Weights of a small GPT-style language model, trained from scratch on English Wikipedia: 8 layers.
Each number is 128 + 32 x the weight over its row's rms, rounded and kept within 0 to 255. Layers, rows and columns count from 0. The size above them is the row's rms in percent of the matrix's.

# layer 5 MLP gate, 704x256, rms 0.0644, rows 543-560, columns 0-127
size [100  93  94 100  96 101 101  99  94 106  98 105 106  99  97 102  93 102]
[[129 114  78 126 166 105 180 166  84 110 106 146 144 117 124 132  95  88 166  73  96 135 163 126 101 118 103 118  99 109  96  77 126 114 175 101 121  87 159 130  83 160 140 153 137 207  69 162 117 142 158 141 152 106 156 165 110 168  63 118  99 120 150 115 144 108 102 176  99 109 108  75 152 155  35 143  62 113 131 161 110  61 133 137 141 148 141  76 152 172 136 159 118  37 117 127 102 148  95 117 121 157 117 185  72 105 127 142 114  90 141 116 130 130 118 155  93 129 144 154 120 136  70 113 106 134  83  93]
 [145 136 177 109 120  81  74 167 110 137 123 131 125 115 108 131 144  97 138 160  90 127 152 126 176 133 123 152 165 164 205 123 120 114 102  99 118 118 150 104 122  68 159  74 135 134  59  47 150  90 170 147 136 109 184 168 110 169  52 150 168 116 147 144 131  87 102  95 183 113 199 115 129 115 119  49 138  94 161 115  99 130 115 101 158 143 119 112 158  96 139  99 125 168  77 154 155 129 208 110 179 187 136  95 130 132 137 192 108 113  75 103 179 123  70  81 142  93 119  89 157 175 167 165 143 125 121 180]
 [179  99 156  52 194 139 145 126 113 111 120 183 171  82 134 143  85 122 123  80 121 110 135 136 180 114 154 166  99 137 127 116 146  89 148 143 185 146 119 144  95  74 142 122 141 115 119 119 106 128 122 164 176 137 118 160 181 128 138 171  65 158 122  88 152  92 118 121 149 149 111 138  94 166 142 116 117 134  79 170 160 109 137  46  98 136 144  90 131 115 152 126 133  70 111 167 102 163 166 172 126  82 105  80 117  91 151 117 111 109 105  65 121 120 103 107 163 102 156 154  62 160 191 144 137  59 100 152]
 [116 112 134 134 172  69 120  97 161 104 121 104  66 100 103 148 143 108 147 147 145 127 142 121 170 108 144 209 130 112 119 124 117 137  77 126 127 143 166  83 102 108 160 177 165 173  87 122 180 105 105 131 110 207  81 179 100 102 116  90  94 115 173 153  94  71 140 152 151 113 123 102 116 110 145  95 119 156 146 162 118 108 143 120 151 128 129 159 101 112  36 170 135  85 134  96 118 193 111 150 154 111 126 156 112 118 118 150 135  86 144 128  87 109 126 156 115 118 143 210 149 159  65 116  77 204  82 127]
 [126  81 134 122  96 160 136 127 122 123 177  93 141 113 170 120 144 134  70 158 137 136 142  75 115  54  68 103 162 147 175 135 121 170 130 130 127  61  92 148 173 100 106 143  82 114 104 141 102 129 112 167 151 162 162 175 128 163 188  77 154 104 189 103 149  91 148 110 118 153 144 136 131  78 128 200 138 159  81 125 114 168  95 142  78 135 110 164 127 129 119 125  87 126 115  78 127 142 160 111 134 127 127  38 157 116 196 144 128  62 119 108 162 104 178 174 157 189 103 141  90  93 103 179 156 194  95 101]
 [101  87 127 141 129  95  68 153 107 114 184 139 136  50 130 152 167 111 171 142 181  86 178 131  91  92 140 132 143 163 164 140 113 158 157 112 105 154 123 158  68  75  26 102 162  97 163 143 139 169 129 153 139 141 145  91 142 161 126 148 156 146 126 123 100 157  81 117  62 159  87 160 142  83  89 141  87  91 119  98 139 165 115 131 131 134  99 108  57 130 148  93 199  17 161  74 137 125 107 101 125  59 154 155 155 137 162  72 147 123 125 161 145 143 137 102 132  69 158 139 117 128 125 190  83 125 163 137]
 [145 166  68 135 176 161 189 126 119 122  78  97  99 145  63  97 119 127 111 115 112 120 112 158 118  94 211 177  98 148 153 139 167 177 137 103  73 115 136 103 107 123 140 126 110 115 126 117  81  71 102 175 152 148  74 148 109 107  77 112 132 129  85 127 147 119 161 147 137 152 124 204 114 146 138  63 160 172 127 132 122 182 130 168 143 169  92 132 145 128 112 158 144  80 163 168 120 115 166  99 174 129 129  84 115 146 100 108  80  89 124 157 117 120 138 100  91  83 150 157 131 126 154  83 115 101 103  98]
 [166 117 146 117 125 116 147 105 114  81 119  96 120 161 143 113 129 156 152 115 194  85 130 149  89 166  66 131 117 195 128  88 134 137 188 111 125 174 122 144 102  56 202 151 102 142 129 113 151  92 182  96 151 140 111 166 131 125  79 139 147  87 126 129 176 138 109 111 125  73 135 123 103 121 127 115 133 168  46 147 173 114 143 179 147 135 168 141 129 131  69 120 139 159 174 147  91 181 128 124 135 122 185 104  80 110 111 115 147 137  61 146 177 138 123 139 112  83 170 100 116 168 101  72  83  64 157 141]
 [101 159  97 138 148 111 144 150  84 106  77 119 101 167 121 107 112 129 124 132 118 165 137 121 130 121 140 126 123 123 121  60 142 135 138 136  88 127 108 118 120 172 134 133 126  95 133 175 172 110 159 149 119  65  71  94 168 109 114  94  95  94 120 150 178 112 194  90  99 143 148 109  64 113 110 168 128 115 109 109 126  47 172 159 155 144  78 168  82 137 163  94 184 121  75  91 101 134 140 128 102 104  91 112 154 196  97 154 104 127 139 121 168 150  84  50 128 125 125 120  79 125  94 139 100 144 152 126]
 [161  89 164 106 117 121 113 101 125  79 147 176  85  79 147  93  39 120 168 132 127 122 131 185 161 148 139 147  91 119 155 102 103 138 135  99 152  76  93 106 134 103  71 156 107 147  99 148 151 153 124  95 148 126 167 104 110 136 133 113  92  91 164 118 143  93 129 130  79 211 168 122 129 167 161 149 119  68  85 166 113 143 126 107 162 143 170 120 127  76 128 131  55 106 124 105  90 148 150 129 100 168  75 154 176  94 217 133 107  80 125  79 138 162 141 108 138  57 154 144 161 131  76 142  76 141 134 180]
 [158  87 173 130 168 155 115 136  97 159  97 111 141 145 129  76 130 168 127 149 153 161 171 116 140 107 112 111 120 152 155 104 121  92 136  87  84 108 145 207 129 148 131  88  80 164  99  62 167 142 146  87  98 149 140 114 137 111  84 168  81  70 154 129 191 113 150 123 126 119 140  96 153  93 181 153 173 132  92 127 105 139 119 136 138 107 127  99 155  93  61 159 149 175 145 106 120 111 155 132 143 128 149 177 115 125 155 102  92 121  49 170 148 128 101 169 195 126 100 153 139  90 125 158 163 158 195  99]
 [108 105  75 120 108 170 165 130 102 112  92 155 112 146  91 166 148 137 133 126 176 102 192 156 155 130  98 152 120 130 140  99 144 192 136 147 174 119 101 136 107 114 115 101 142  94 145  96 139  94 134  95 104  95 113 149  90 147  90  88 145  98  95 118 207 176 113 153 106 154  92 156 104  86 142 171 126 152 100 150 126 132 178  85 135 120 168 151 102 108 174 154  58  99 201  79 160 177 146 112 116 209 161 109 123 131 105 136 105  70  84 147 143  96  73  96  80 131 124 119  73 141 162 103 110 129 153  98]
 [131 104 149 122 193  67 101 149 170 129 128  84 123 141 135 145 166 131 128 145 175 149 128 142 142 134 170 169  67 103 148 115 136 129 119 165 153 149 149  84  76  73 117  14  91 177 132 156 163  81 101 172 162 119  91  68  94 146  95 147 105 116 155  85 100 109 117 155 149 144 129 135 171 105 148  47 126 102 133 134 103 146 129 121 147 174 149 103 113  34 156 144 139 121 112 117 167 100 164 175 129 116  95 116  92 103 118 107 149  58 122 188 149 154 121 178 113 132 140 182 174 137 152 117 110 134 151 126]
 [139 170 126 102 150 107 141 194  82 159 148 147 129 114 166 161  86 102 129 112 125 102 235 186  92 155 128 194 123 124 146 144 111 171 122  95 122 134 149 159 121 124 183 148 105 185  93  63 101  88 136 122 131 123 147 126  91  64 110 124 161 169  90 166 176 136 109 138 153 117 175 119 126 144 198 151 103 117  93 108 127 121 108 129 136 121 109 124 102 154 135 155 145 165 141 175 109 142 107 119  68 167 148  81 111 157 119  98 137 119  92 127  98  99 125 113 202 119 164 110 126 162 134  96 165 154 132 121]
 [150 131 205 126 135 166 166 165 167 108 112 197 156 109 156 118 127 100 106  90 170 106 172 167 139 159 136 171 120 151 151 152 147 181 126 190 153 151  97 176  70 148 105  98 170 113 101  34 141 126 137 185 117 130 137 148 107  94 107 173 135  84 127 178 128 101  72 156  77 165 133  82 157 152 126 164 120  77 174 126 113  97 161 187 111 123 153 150 142 102  91 146 144 101  95 164 150 166 103 114 119 119 104 189 114 122 126 100 185  99 129 162 105 136 132  54  87 142  87 131  97 124 112 116 120 188 133 135]
 [140 115 151 121 113 198 152 107 134 188 133 182 187 117  93 151 138 141 103 166 133  67 101 108 118 184 165 133  87 156 149  53 131 109 127 122 121 163  95 196 114  51 104 131 148 156 122 108  97 124 128 134  82 163 102 108 115 140 177 184 183  89 170 136 127 158 154 142 136  80 147  60 179  68 108 133  83 168  81 115 104 124 135 135 132 118 139 141  67 116 131 111 101 112  87  92 136 127 157 144 116 187 152 156 118 140  84 159 144 121  36  80 183  65  81 145 143 180 176 139 148 133 138 126  98 103  93 108]
 [133 148 125 169 102 159 166 118 163 121 105 145 121  99 151 124 194 157 190 124 178  85  97 143 156 101 107  38 155 114  93 144 120 107 153 156 164  88 130  66 132 106 121 165 126  98 181 113 180 198 135 103 131 148 108 133 143 185 106 152 122 115 129 108 117  83 130 169 109 145 148  56 134 237 193 118 125 122 102 143  23 138 100 183 115 119  96 121  99  92  81 119 177 137 137 124 136 100 149 105 124 123 116  70 140 152 171 140 139 120 154  88 122 133 101 109  98 160 165 125  79 111 113 132 118 168 109 112]
 [ 94 191 132 104 152 134  94 158 160 117  91  94 134 103 125 145 127  80 114 167 187 104 136 133  98  93 152 116 118 114 153  98 141 126 128 208 112 103 122 129 115 102  73 109 114  83  67 121 146  84 119 163  81 140 120 159 113 223  97 132 145  65 126 129 165 143 117 190  99 186 114 162 114  91 105 126 138 117 164  85 117 131 177 128 125 159  79 126 145  85 140 115 145 118 123 142 135 159 123  93 125  60  64  95 103 126 145 180 162 127 116 173  88 149 179 127 104 172  81 158  98 140 104 141 121 181  94 146]]
# layer 5 MLP up, 704x256, rms 0.0607, rows 543-560, columns 0-127
size [ 99  90 102 103 101 100  99  96  98 104  93  99 102 100 101 104 100 103]
[[146  66 111  93  71 150 134 115 134  92  74 138  80 183 170  67  67 137 124 121 117 144 114 143 100 175  88 153  96 127 131 144  93 122 101  76  98 125 148 153 105 106 139  81  88 165  86 183 117 166 187 122 165 149 151 116 104 129 126 127 125  91 171  94  81 136 102 115 125 151 142 126 111 132 152 187 164 186 169 136 152 143 165  71 136 177 164 141 173 164 139 130 153 169 144 158 119 185  54 140 146 131 165 124 125 140 185 113 107 139 115  69 125 138  78 145 153 111  97  70 165 107 164 172 181 100 136  84]
 [116 153 126 115  98  70 160 123 140 147 111 145 101 140  60 124 119  90 150 101 147 138 146  84 125 138 182 103 105  72 169  46 175 154 119 167 142 107 176 133 100 134 174 163 139 180 101 157 174 124 134 104 127 150 115 154 113 139 152 149 111 178  79 120 175  85 151 156 140 128 173 101 143  90 197 105  58 131 153  85 114 143  96  97  91 204  89 190 104 115  97 205 126 156 178 174 141 168 119 165 205 119 141 131 141 221 122 149 141 143 187 120  95 160 122 108 138 173  92 132 135 148 118 119 119 124 109 174]
 [ 94 177 119 106 113  79 103 150 125 154  83 124 158 144 119 120  47 142 107 134  86 137 155 102 111 155 112 169 141 177 134 148 136 157 165 137 172 108 133 176 113  82 215 145 170  95  69 158 104 147 172 167 105 109  97 167 169  63 122  85 159 172 161  78 123 150 103 143 146 121 108 130  88 123 153  91 141 105  86 132 136  83 155 185 132 112 167 125 101  61 115 169 120 114 166  93 102 151 193 139 105 130 119 174  60 112  89 157 104 155 170 130 204 129  99  86 122  80 143 188 120 167 115 139 122 119 170 106]
 [119 159 108 119 116 126 147 101 127  87 162 109 184  86  91 184 141  80 139 158 136 132 138 116 119 150 102 149 146 122 133 108  67 167 150 155 141 152  79 187 115 114 168 173 152 155 130 170 154 116 128 132 174  99 139  98 104 153 124 181 122 109 107 154 153  96 194 109 176 137 161 194 148 102  81 137 148 118 115 163 143  93 106 145 188 147 137 118 107 175 115 204 143 143 103  57 126 143 102 160 155 141 122 114 144 145 141 145  85 147 151 201 152 161 120  91 115 101 152  80 136 202 144 159 131 125  97 132]
 [143 122 129 131  97 122  65 131  79 120  93 114 144 109  97  86  80 151  85 200 105 140 118 168 135 152 153 108 135  71 106 146 144 120 132 112 164 133  85 111 134 158 140 115 120 150 154 156 101 119 155 116 112 109 119 141 110 132 131 101 158  72 107 118  94 115 146 146 213 165 119 128 113 144 153  90 205  93 166  69 165  85 162 139  99 169 142 135 111  50 151  66 176 113 154 153 114 231 141 137 163 126 133 143 135 120 112 112 142 139 108  94 150 133 137  75 180  97 205 110 112 170 128 167 142 146 133 132]
 [111 181 200  95  96 100  59 195  91  95 174  93 123 180  81  83 122 132  85 140  56 144 128 161 169 134  90 133 101 161 118 145 120 108  84 133 133 103 150  61 110 101  91 110  85 125 167 151 192 110 118 141  82 143 147 104 108 165 148 135 156  84 126  82 112  75 159 145 110 152 171  60 187 172 108 101 158 140 166 130 136 159 118  98 122 182 117 140 132 111  95 132 140 196 109 174  92 111 151 127 128 171  98 149 106 183 129 221 106 118 150 164 160 104 116 139 176  75 129 110 157 117 141 129 120 112 148 155]
 [174 110 155 172  72 102 148  91 142 122 168  94 157 174 116 151 145 133 123 119 131 121 167 171 128 175 101 136 101 128 114 142 148 146 110 158 185 135 137  82 192  87  95 145 125 114 152  74 144  83 135 100 110  93 114 117 154 120 115 160 113 110 114 125 114 213 100 109  79 143 157  68 135 174 118 144  94 143  70 102 116  93 213 138 155  56 168 125 110 175 121 135  94 142  94  97 181 160 179 117 108 145 122 170 146 138 106 151 134  97  88 121 138 114  93  98 171 113 135 163 189  82  86 118 126 112 128  91]
 [100 113  94  89 188  75  94 103  64 138 130 147 100 147 160 123 117 146 131 126 169 171 165 117 160  72 103 200 141 102 123  71 123 157 127 104 121 178 130  87 140 170 132 133 126 152 106  66 107 147 142 132 110 165 129 171  99 140 146 161 183 157 178 153 146 108 160 150 110 139 152  84 166 115 150 112 158 198 143 180  56  89 134 117 117 151  73 109 149 100 144 164 121 111 151 183 134 145  99 179  96 144 113  88 122 197  94 186 141 107 100 121 143 100 142 102 125 135  96 156 158 140  70 125 113 133 155 163]
 [112 141 122 136 159 155 116 187 144  96 164  98 152 105 126 170 148 147 128 176 120 113 163 122 104 113 155 135 115 112 169 140 148 170 170 145 117 131 131  47 135  98  54 150 106 135 137 117 110  78 142 126 126  59  96 154  89 141  90 107 158  75 116  97  89  93 135  89 148 205 116 166 126 119 125 135 130 157  91 100 145 173 110 151 149 148 132 103 117 150 188 161 169  80 154  98 150  99 117 120 114 168 114  63 140 147 163  85  93 140 112  65 157  76 129 132  88 128  89  75 145 124 127 141 194 127 172 142]
 [154  33 137  69 156 105  97 134 141 139 163 101 111 174 199 123 111 163 154 146 139 161 122 134 173 104 148 137 122  86 111 128 113 180 133  89 124  99 127 168 165 145 119 180 133 102 134 151  79 117 126 153 146 129 117 105 148 110 107 166 181  98  90 106  99 141 103 124 117 147 148 102 142 131 116  99 133  83 177 134 110 121 164 133 214 122 118  69  76 108 102 113 136 158 153 146  71 146 147 134 180 100  39 155 150 143 120 103 127 105 145 148 152 135 123 101 116 131 123  93 144  95 119  95  95 119 146 128]
 [ 94 197 124 164 143 124  86 156 101 109 117 138 177  92 106 141  96  99 113 206 106 148 115 155  87 134 127 180 159 136  86 125 111 139 124 141 132 135  98  95  78  84  94 165 184  86 118 127  83 134 108  83 164 177  42 123 137 132 171  96 167 136 137 114 142 153  94 112 134 142 192 138 115  80  85  74 143 158  82  99 106 103 112 119  88 123  77 129 115 141 124 113 151 135  33 122 120 136 131 107 111 149 156  88 131 107 101 130 191  88 129  99 136 113 156 129 109 120 141 103 193 176  95 114 102 195 120 102]
 [237 145 108 140 133 207 148 116 112 137 106 121 112 160 158 131  74 133  97 111  86 118 112 162  76  78 171  99 129 134 109 144 143 101 118 140 120 186 109  92 122 117 127  76 140 135 173 135  95 172 109 109 124 116 105 113 155 117 126 125 123 131 112  92 129 116 160 144 113 133 162 112  94 137  81 123 151 136 138 117 126 196 115 148 149 145  80 151  82 165 108 120 152 154 177 157 127 129 164 102 149  91  62 138  91 114  86  99 155 104 158  92 158 109 197  86 172 114 107  89 159  89  52 136 182  93  93 115]
 [155 123  95 194 172 158 131 117 117 161 115 102 107 142 126 115  85 133 101 148 128  84 118 112 121 106  96 169  88  85  91 149 103  61 113 123 146 147 152  54 155 117 134 127 108  87 122 141 165 182 157 106 103  88  83 205 179 125 107 165 124 115 139 125 100 133  96 151 168 113 139 113 124 138 150 117 132  95 139 151 128 180 129 208 131 174 181  87 146 136  28 153 155 131 113 162 123 163 116 127 211  84 143 127 149 195 157 128 102 100  71 134 127 179 150 119 190 116 151 202 158 112 160  57 143 126  71 145]
 [155 196 117 163 143 145  88 106 190 134 192 167 106  63 154 142  89 151 137 111 130 130  70 104  92 160 161  87 119  92  88 167 164 162 105 111 124 139 134 147 124 108 114 165  68 143 140 118  97 114 138 113 146 109 114  88 108 126 135 139  68 162 154  70 123  88 158 153 166 208 136 131 115 127 112 123 110 107 132  53  84 144 118 147 205 205 124 159 146 110 167 181  95 127  98 155 168  97 121  96 120 149 112 112 217 179 136  55 130 109 148 170 125 131 131 126 103  90 114 154 118 124 118 100 125 111 172 140]
 [151 112 106 130 145 117 144 154 115 145 129 108 140 104 182 100  76 168 135 157 168  75  94  51 164 113  73 105  96 137 168 135  84  68 102 113  68 184 128 127 130 145 180  83 104 149 146 116 120 173 145 109 103 143 122 117 172 181 131 145 120 154 144 104 108 101 129 107 158 144  98 130  22 110 123 114 151 121 100 161 133 202 133 107 165 102 180 131 145 106 142 107 135 147 116 135 140  68 109 125 177 146  92 153 107 102 149 146 138 121  94 124 153 105 137 128 191 134  77 186 123 103 148 146 102 154 101 126]
 [149 179 167 112 189 103  95 161  83  97 108  85 128 152 137 115 102  95 123  81  83 157 143  86 140 124 129 131  56  90 137 107 139 130 154 122 209  98 131  47 139 171 160 137  89 123 144 149 172 132 132 103  82 168 144  98 138 165 154 162 158 103  91 140 157 125 166 109 116 137 118 128  80  87 125 152 155 152 114 134 168 140 120 119 144  98 125 110 101 120 108 184 107 111 166  78 134 149 135  94 125 117 124 176 155 127 176 126 155 118 159 159  99 142 171 109 149 112 166 157 150 151 130  89 121 130 107 107]
 [122 143 130  55 137 125 110 134 114 118 149 139 107 101 132 148 131 153 130 115 113 138 158 132 113 118  71 110 138 174 120 140 148  64 106 206 115 107  90 176 174 142 109 167 101 186 133 212 104 145 163 121 106 125 171 171 133 143 139 182 110 128 165 150 105 125 151 176 151 119 114  73 162  79 113 103 190 176 118 110 105 130 108 110 173 100 172 193  62  94 102 102 139  94 145 155 187 148 112 146 153 113 120 130 157 150 163 182 118 169 106 208 190 127 106 150 158 151 100 103 165 152 133 163 105 164 110 132]
 [103 110  80 106 119 119 173 105 130 123 141 165 141 134 120 156 186 111 146 201 120 169 151 163 137  98 156 189 158 133 124  99 192  88 117 132 123 113 177 176 183 124  60 108 150 119 115 149 123  40 153 117 126  99 131 112 171  61  85 133 146 111  63  99 109 118 125  88 130  85 139 112 170 150 166 124 134 154 128 130 148 168 140 113 137 111 158 199 149 162 180 171 172  99 104  71 128  73  95 134 103 124 132  73 168 143  94 126 108 171 131 137 120 154 117 113 116 148 126 125 157  78 122 104 193 152 132 155]]
# layer 5 MLP down (transposed), 704x256, rms 0.0584, rows 543-560, columns 0-127
size [101  92 101 100 100 101 100  97  98 104  95  94 102  99  98 104  99 102]
[[121 101 105 118 137 127 166 181 129 105  83 149 185 139 153 135 160 106 170 125 123 138 147 146 116 101 112 174 115 145  94 232 171 149 177  75 121  71 127 133 157  78 138 112 157 202 155 108 127 154 139 133 129  85 113 124 120  88 130 151 126 145 125  99 173 132 199  70 204 145 154 197 124 150 133 106 138 103  76 115 132 127  92  77 143 119 167 134 108 110 148  94 128 164 135 163  97 144  72 130 198 176 116 188 141 127 151 159 177  97  38 130 110 128 141 153  99 125 140 145  79 162 127 160 116 112 129 185]
 [108 110 107 171 143 141 162 183 110 145 153 136 164 127 143 150 108 172 132 109  81  93 155 126 148 130 163 150 109 170 135 156 154  81  90  71 103  73 147  72 146  74 140 154 127 119 139 123  92 130 169 178 115 114 153 126 107 159 170 132  66 159 155 103 107 136 163 162 192 143 147 149 125 118  83 116 149 163 140 126 135  92 132 130 127 135 183 120 130 142 161  93 121 162 116 101 132 125 162 106 124 106  70 112 133  83 158 108 132 110 101 123 118 114 152 162  58  82  95  88 149 162 124 104 130 125 108 106]
 [148 117 115 145 168 143 142 157 164 141  82 108 156 126 170  35 119 187 127 128 143  22  87  82  96  88 151  88  93 134 133 166 124  93 153 140 109 142 141 107 103 144 126  77 213 122 138 132  84 141  98 111 126  98 171  93  99 113 148 111  86 131 120 150 113  70 153 149  98 144 142 158 135 131 107 102 112 153  98 107 119 120 130 142 145 162 164  90 105 147 112 144 131 114 154  97  41 119 146 155  62 219 122 122 166 185  84  86 121 152 134  88 159 133 153 114  84 194 152 178 168 123 104 109 121 108 148 140]
 [101 120 138 177 106 102 131 104 149  98 107  92 169 107  98 151 166 145  80 137 142  41 152 148 157  72  96 155 117 143 125 126 120  75 175 127 152  64  84 119 148 109 115  60 101 116 144 106 104 121  88  91 152 124 108 161 155  95 130 138  84 117 124 100 140 188  79 169 134 203 143 100 146 119 121 124 154 144 127 183 148 147 189 110 110 153 181 104 114 122 104 139 131 134 147 193 132  55 110 161 156 111  59 145 112 125 163 193 107 117 150 123 114 145 122 100 141 172 182 147  81 122 113 136 113 103 130 125]
 [140 144 124 110 121 162 162 199  81 104 161 143 104  86 132 187 135 124  70 120 202  90 114 136 169 116 164 137  98 150 110 142 120 102 170 157  90 104 107 172 139 127 116 129 158 146  84 114 141 133 158 120 134 164 119 147 122 167 172 191 159 121 192 142 142 127 107 120 111 111 115 165 117  95 131 135 127  89 164 137 173 127 153 171  96 102 150  96 173  95 105 132 175 136  81 145 111 134 140 129 110 138 146 110 148  94 134 139  98 142 139 112 171 143 159  56  95 133 112  96 123 141 121  95 177 135 113 109]
 [177 131 148 155 160  97 145 133  99 137 122 128 151 126 147 124 114 106 169  65 112 169 121 100 144 106 143 134 212  99 183  35 163  97 167 170 126 236 111 155 144 173  91  62 148 140 145 126 139 149 130 158 113 178 141 130 123 150 118 130 177  93 100 149  87 120 137 154 105  75  86 132 101 105 111 118  98 131 154 101  94 109 107 130 107 134 133 199  59 134 130 137 146  81 122  91 162 151 108 128 188  87 114  72 106  98 141 130 203 178 141 137  85 106 152 172 150  28 105 125 165 110  86 128 134 101 134 126]
 [ 76 139  90 160 138 158 142 109 154  81 133 127 202 135  96 121 148  85 132 139 151 113 126  90 136  66 174 108 100 179 154 192 132  86 178 108 122 155 134 119 100 121 142 118  75 157 114  88 109 167 175  93 167 152 136 126 126 146 121 128 198 172 150 170 127 110  99 166 113 139 129 121 158 164 141 115  74 137 153 141 119 148 130 162 134 107 109 159 153 138 140 120 118 115  80 136 127  89 158 189 159 117 104  87 111 102 129 141 125 142 111 103 143  66 156  95 122 165 106 111 213 126 170 150 123  67 145 155]
 [166 135 122 172  91 152 182 163 138 176 102 114 145  94  52 185 106 172 147 160 142 144 106  88 132 160 142 100 112 119 142 151  96 107 129 128 156  60 100 167 125  75 133  79 133  78  72  97 152 112  69 203 152 138  95 100  94 136 164  96  83 146 108 106 171 178 118 137  94 124 105 131 123 156 156 111 113 140 105 124 131 164 109 107 114 111  76  78  74 106 140 151 154  86 126 149  89 138 104 100 134 122 122  76 144 113  91  93  99 150 136 133 132 112 136 138 107  91 151 127 144 106 143 110 133 157  23 143]
 [159 149 122 109 153 115 134  85  89 154 139 114 100 202 110 123 145 163 143 139  91 136  60 123 200  81  75 126 175  86 136 132 170 104  86 174 130 160 111 154 160 123 136  85 138 129 127 168  80 118  82  79  87  87 102 143 118 197 120 110 118 140 141 175  96 164 119 150 140 116 115 107 104 142 171 162 108 133 115 109 109 121 141 107  98 129 108 108 109 135 154 102 144 109 138  81 161 133 119  94 119  64 181 169 115 138 100 154 141 126 171 119 178 115 115 132 134 148 129 153 162 162 155 114 167  77 137 123]
 [ 83  83 116 106 137 142 118 105 136 148 135 109  85 108 174 171 129 129 167 120  80 187  65  92 179 117 166 154 125  21 139  87 138 148 109  43 120 130 150 177 147 114 182 133 138 143 105 191 136 143 119 149  82 112  81  92 139 142  86 122 110 147 142 109  90 192 116 126 107 138 155  90  80 157 123 109  95 122 112 123 114 121 111 147 159 101 146 133  74  85 108 112 140 126 137 145 109 119 110  99 146 113 131 115 132 127 100 118  84 158  78  96 110 160  75  67 123 139 144 107 150 121 115  90 109  66 214 128]
 [118 107  94  78 103 161 152 109 114 148 100  84 114 116 149 133  69 144 162 114 146 115 140 109 110  84 127 116 153 179 104 154 130 105  78  82 112  89  69 125  81 136 119 117 106 123  95 155 101 148 167 114 103 110 158 179 137 158 120 150 124 130 170 142 118  98 133  51 138 135 182 105 101 123 125 172 158 143 123 161 121 135  96 111  93 156 100 155  56  88 116 128 162  77 114 152 128 134 163 113  94 163 132 134 157 120  94 136 186  79 165 142 125 113  85 126 110  97 131 155 122 144 137 112 137 157 147 118]
 [185 166 136 157  78 141 155  87  99  81 187 179  71 119 102  12 105 104  97 122 131 148 130  66 103 135 148 158 139 137 144 143 161 103 155 134 129  91 155 165 140 128  58 118 131 147 177 145 152 133 126 162 104 138 126 171  81 139 137 147  86 111 114 138  97 101 161 150 150 131 101 145 133 130  79 140 152 147 157 110 103 149 142 101  99 125 139 146 135 124  83 124  96 100 153 166 161  95 145 105 141 197 144 155 115 158  98 100 132 123  83 121 118 135 140 145 129 164 107 129 100 132 146  90  59  92  95 159]
 [117 144 121 113 135 123  58 139 179  93  71 134 134  80 135 154  89 127 141 119 111 141 115 160  99 208  45 105  96 142 116  81 125 125 142 144 147 102 161 138  97 141  64  66 107  72 128  96 149 144 140 125 168 142 132  62 147 153 205 137 143 156 102 136 126 125 134  85 128 128 104 130 181 149 150 107 143 121  93 127 129  99 118 120 145 159 190 103 162 112 135 118 153 110 159 166  75 115  87  97 180 154 106  79 169 121 105 133  64 107  86 110 125 170  49 106 137 203 121  98  91 134  67 134  64  88 137 154]
 [102 158 125 118 179 137 128  82 159 107 151 115  81 185 122  38 110 135 107 122 147 125 187 102  45 164 142 130 134 106 141 128  80  62 143 125 115 135 158 112 134 100  97  72 156 131 121  99 148 127 111 134 146  72 137  98 133 116 134 128 189 176 161 142 138 138 154 140 118 163 167  50 125 162 166  77  99 171  91 212 213 114 135 138  93 186  78 129 165 134 114 116 132 109 122 165 115  92 144 169 158 145 137 128  45  79 127  98 116 208 176 104 118  96 162 153 136 179  81  84 138 120 126 113 111 123 124  93]
 [177 141 168 113  95 104 108 154  81 122 168 135  78 137 113  82  93 144 156  94 143 122 130  64 168 154 128 107 109 123 129 122  97  84 131 170 114 159 108 195 148 165  86 162 156 143  81  93 122 144 184 118 143  99 110 115 121 121 122  87 122 109 182 129 171 104 129 125 105 101 124 130 121  63 113 117  97 125 163  94 121 105 125 123  66 104 141  89 124 135  94 155 127 138  51 112 149 139 131 152 174 164 157 131 156 126 138 100 121 156 132 152 192 152 136 152 152 121  81 116  68 120 115 114 122 170 146 134]
 [137 128 162 108 126 160 171 120 114 188 158 114 174 184 163 122  80 136 193 105  90  73 175  95  98 106 215 159 154 153 170 111 114  63 199 123  56 117 115 102 161 120  81 129  70 136 108 122 141 129 130  98  88 100  75 117 133 180 116 141 160 140  34 144 173 161 146  62 129  99 129  86 136 138 112 116 133  97 171 122  77 134 166 140 116 164 158 164 139 120 105  91 146 120  86 161 106  97 150 127 138 125  74 158 136 116  98 149 144 132  75 166 129 143 143 103  74 127 137 151 118 118 133 135 205 105 120 172]
 [152 173 172 118 158 144 108 102  92 200 140 140 138 145 162 106 133 153  35 151 140 112 156 139 148 153 105 145 115 146 111  89  91 133 123 111 171  93  82 138 119 174 150 158 140  58 108 173 129 117 183 139 147  85  75  95 136 134 126 116 155 193 113 142 124 107 136 145  86 103  48 119 143  87 115  70 172 112  69 199  84  67 110 165 121  76 103 163 170  71 120 120 136 149 136 143 144 175 117 139  96 175 164  90 100 139 139 158 141 137 129 165 122 147 115 139 135 157  73 161 146 136 148 106 107  73 105 116]
 [110 168 123 135 173 114  99 193  93 139 123 122 169 176 160  92  87 136 112 136  75 136 112 130 137 105 119  71 101  89 126 120 150 122 124  85 142 146  90 142  78 122 121 225 136 133  99  69 134  59  79 116 156 132  73 122 165  93 107  87  55 161 147 176 168 120 123 113 130 133 122  74 158  93 100 122 112  75 146  91  83 164 131 164  71 116 124 155  95  80 142 111 115 116 208 165 132 135 141 197 116 106 152 128 136 106 172  81 116 118 101  61 119 132  90 152 162 106 113 169 103 121 143 172 130 137 116  87]]